Part of a small language model's weights: hashed n-gram embeddings, skips across layers.
Each number is 200 + 40 x the weight over the matrix's rms, rounded and kept within 0 to 999. Layers, rows and columns count from 0.

# down: layer 7 MLP down (transposed), 1280x320, rms 0.0724, rows 45-55, columns 0-63
# up: layer 7 MLP up, 1280x320, rms 0.137, rows 46-55, columns 0-63
down45,241,181,179,170,242,183,186,172,182,193,239,275,218,198,189,164,202,163,299,173,218,217,138,141,204,181,204,230,167,184,208,171,216,174,231,128,241,88,185,182,122,175,129,230,196,201,172,226,219,201,255,174,215,188,208,208,207,213,177,179,141,189,235,145
up46,233,248,208,264,175,224,225,258,131,169,216,207,307,149,152,171,175,228,146,204,217,269,217,207,160,165,141,272,221,161,201,214,165,177,210,201,215,170,179,235,295,212,228,220,200,205,222,291,172,233,224,250,284,225,170,224,186,305,162,217,242,188,128,244
down46,140,150,289,191,231,232,263,201,223,188,193,216,166,268,168,210,270,183,164,116,165,161,179,221,220,231,161,193,171,209,236,199,176,211,164,152,167,150,189,204,179,183,247,237,208,193,150,259,193,140,226,258,253,185,280,194,241,215,175,231,202,150,192,173
up47,196,227,213,259,259,193,162,163,128,177,204,183,178,241,197,138,192,277,139,259,171,147,226,238,263,215,235,267,175,200,233,217,134,287,220,275,160,226,308,172,178,211,240,161,254,232,153,203,203,189,135,180,254,192,158,190,176,218,208,239,258,254,252,203
down47,265,241,249,226,164,123,204,186,217,204,235,231,208,174,185,238,207,242,193,128,262,183,167,262,319,199,169,234,160,201,207,198,219,164,209,272,215,187,275,216,209,150,175,158,220,226,143,193,264,168,189,276,179,213,253,165,212,258,274,187,191,166,235,203
up48,148,222,183,192,173,187,176,218,172,229,238,205,148,137,171,191,218,208,260,150,205,175,198,214,160,253,256,221,239,247,280,158,203,197,210,175,211,208,177,151,177,183,192,135,226,192,215,200,232,246,204,179,194,199,209,197,215,224,240,208,231,212,171,213
down48,252,203,186,205,174,155,196,280,189,313,199,242,260,217,171,280,142,275,248,164,218,217,238,179,165,168,204,319,182,179,129,164,229,161,257,204,182,217,178,203,140,230,199,161,226,191,171,186,165,265,140,229,192,109,178,245,243,162,92,185,226,202,233,248
up49,279,218,251,144,154,175,179,156,213,180,163,146,241,240,237,193,182,259,196,162,187,203,207,161,225,192,217,147,207,279,155,197,183,177,229,209,197,224,273,217,288,235,259,231,258,132,182,163,228,211,265,119,265,191,231,227,216,136,224,147,179,164,194,165
down49,208,213,164,241,210,138,277,227,221,166,200,196,183,240,172,192,205,182,142,172,139,261,141,197,234,172,221,170,160,237,153,183,195,272,230,246,164,161,157,264,186,161,205,207,209,223,205,176,190,218,180,134,201,156,173,206,235,196,163,199,218,92,202,187
up50,261,146,191,239,237,169,239,187,161,181,184,93,131,245,199,165,140,221,142,263,222,256,247,173,227,181,209,195,181,211,206,182,147,157,201,195,215,266,194,147,146,218,213,191,150,138,215,187,209,196,212,174,202,189,254,219,258,189,176,171,268,188,209,157
down50,215,206,141,208,273,226,242,213,205,202,232,212,169,269,192,218,240,230,211,187,248,143,188,195,201,225,141,240,157,198,123,129,215,185,240,179,237,200,225,140,149,261,182,232,197,231,220,231,245,192,209,199,220,128,142,261,139,185,229,240,219,178,210,166
up51,240,224,217,243,260,198,165,182,171,128,178,214,181,241,195,137,147,213,192,234,190,234,201,153,203,224,148,195,178,208,286,203,130,253,279,153,160,216,221,192,207,203,171,224,213,147,146,197,172,195,139,174,226,199,177,191,179,176,162,289,219,218,141,203
down51,185,170,158,165,269,231,228,186,215,186,193,198,159,146,154,242,180,190,180,282,172,198,155,200,227,215,232,242,204,180,179,117,174,192,225,187,184,296,154,290,201,230,197,159,177,86,195,189,202,275,154,158,77,248,146,157,213,178,202,208,204,209,180,234
up52,214,228,234,236,246,201,211,126,229,236,209,169,199,187,152,299,178,196,202,255,229,159,212,163,213,239,207,222,231,170,186,184,220,152,218,147,184,203,195,159,208,245,196,197,227,242,176,231,185,189,142,206,158,121,166,215,220,108,233,219,156,192,268,172
down52,196,235,270,227,132,193,169,156,121,286,226,149,201,217,221,171,161,188,235,245,142,211,198,237,243,176,210,162,215,230,140,175,251,172,274,129,206,246,137,161,191,169,181,143,260,180,78,155,195,182,214,230,203,162,204,112,162,164,183,204,195,178,162,200
up53,231,153,161,195,234,195,188,178,222,216,211,150,199,220,206,148,166,275,169,186,249,198,110,262,216,144,219,201,174,142,185,157,238,269,252,187,263,164,261,259,197,218,216,221,204,152,208,182,160,187,233,148,186,193,170,301,229,190,168,269,205,156,148,196
down53,212,231,203,208,250,180,207,214,237,221,246,212,171,168,219,185,226,243,172,196,180,151,190,125,181,148,194,159,153,183,142,204,253,266,172,249,213,191,178,225,210,138,205,196,230,184,175,260,150,147,227,173,197,182,146,166,182,177,191,194,202,199,155,167
up54,253,126,213,173,198,146,158,160,216,190,140,212,191,206,188,252,210,168,163,203,244,194,131,251,163,188,177,226,154,235,196,228,234,250,158,195,194,150,249,211,165,212,217,239,171,243,184,216,156,233,219,197,157,193,107,177,207,184,187,142,327,187,171,184
down54,242,216,206,184,228,189,193,240,215,219,256,212,223,255,188,157,219,180,212,247,170,156,182,130,147,217,171,254,167,177,230,201,203,181,191,224,192,157,139,172,215,201,156,198,229,208,235,215,190,176,248,202,232,229,246,178,181,179,167,171,180,206,288,154
up55,286,174,256,144,236,124,217,174,155,213,192,169,188,225,196,201,187,221,173,219,226,224,187,189,151,183,269,247,246,150,275,212,163,176,114,215,279,228,91,186,223,222,194,191,184,241,185,203,302,241,208,265,182,132,233,169,190,201,157,193,160,211,181,233
down55,189,193,213,228,184,173,159,235,208,178,215,210,216,150,217,148,233,209,192,174,239,206,203,185,274,124,250,214,207,173,232,228,108,173,214,234,197,236,171,121,166,118,222,171,210,270,205,194,227,186,175,275,210,147,232,206,208,144,250,249,186,220,256,216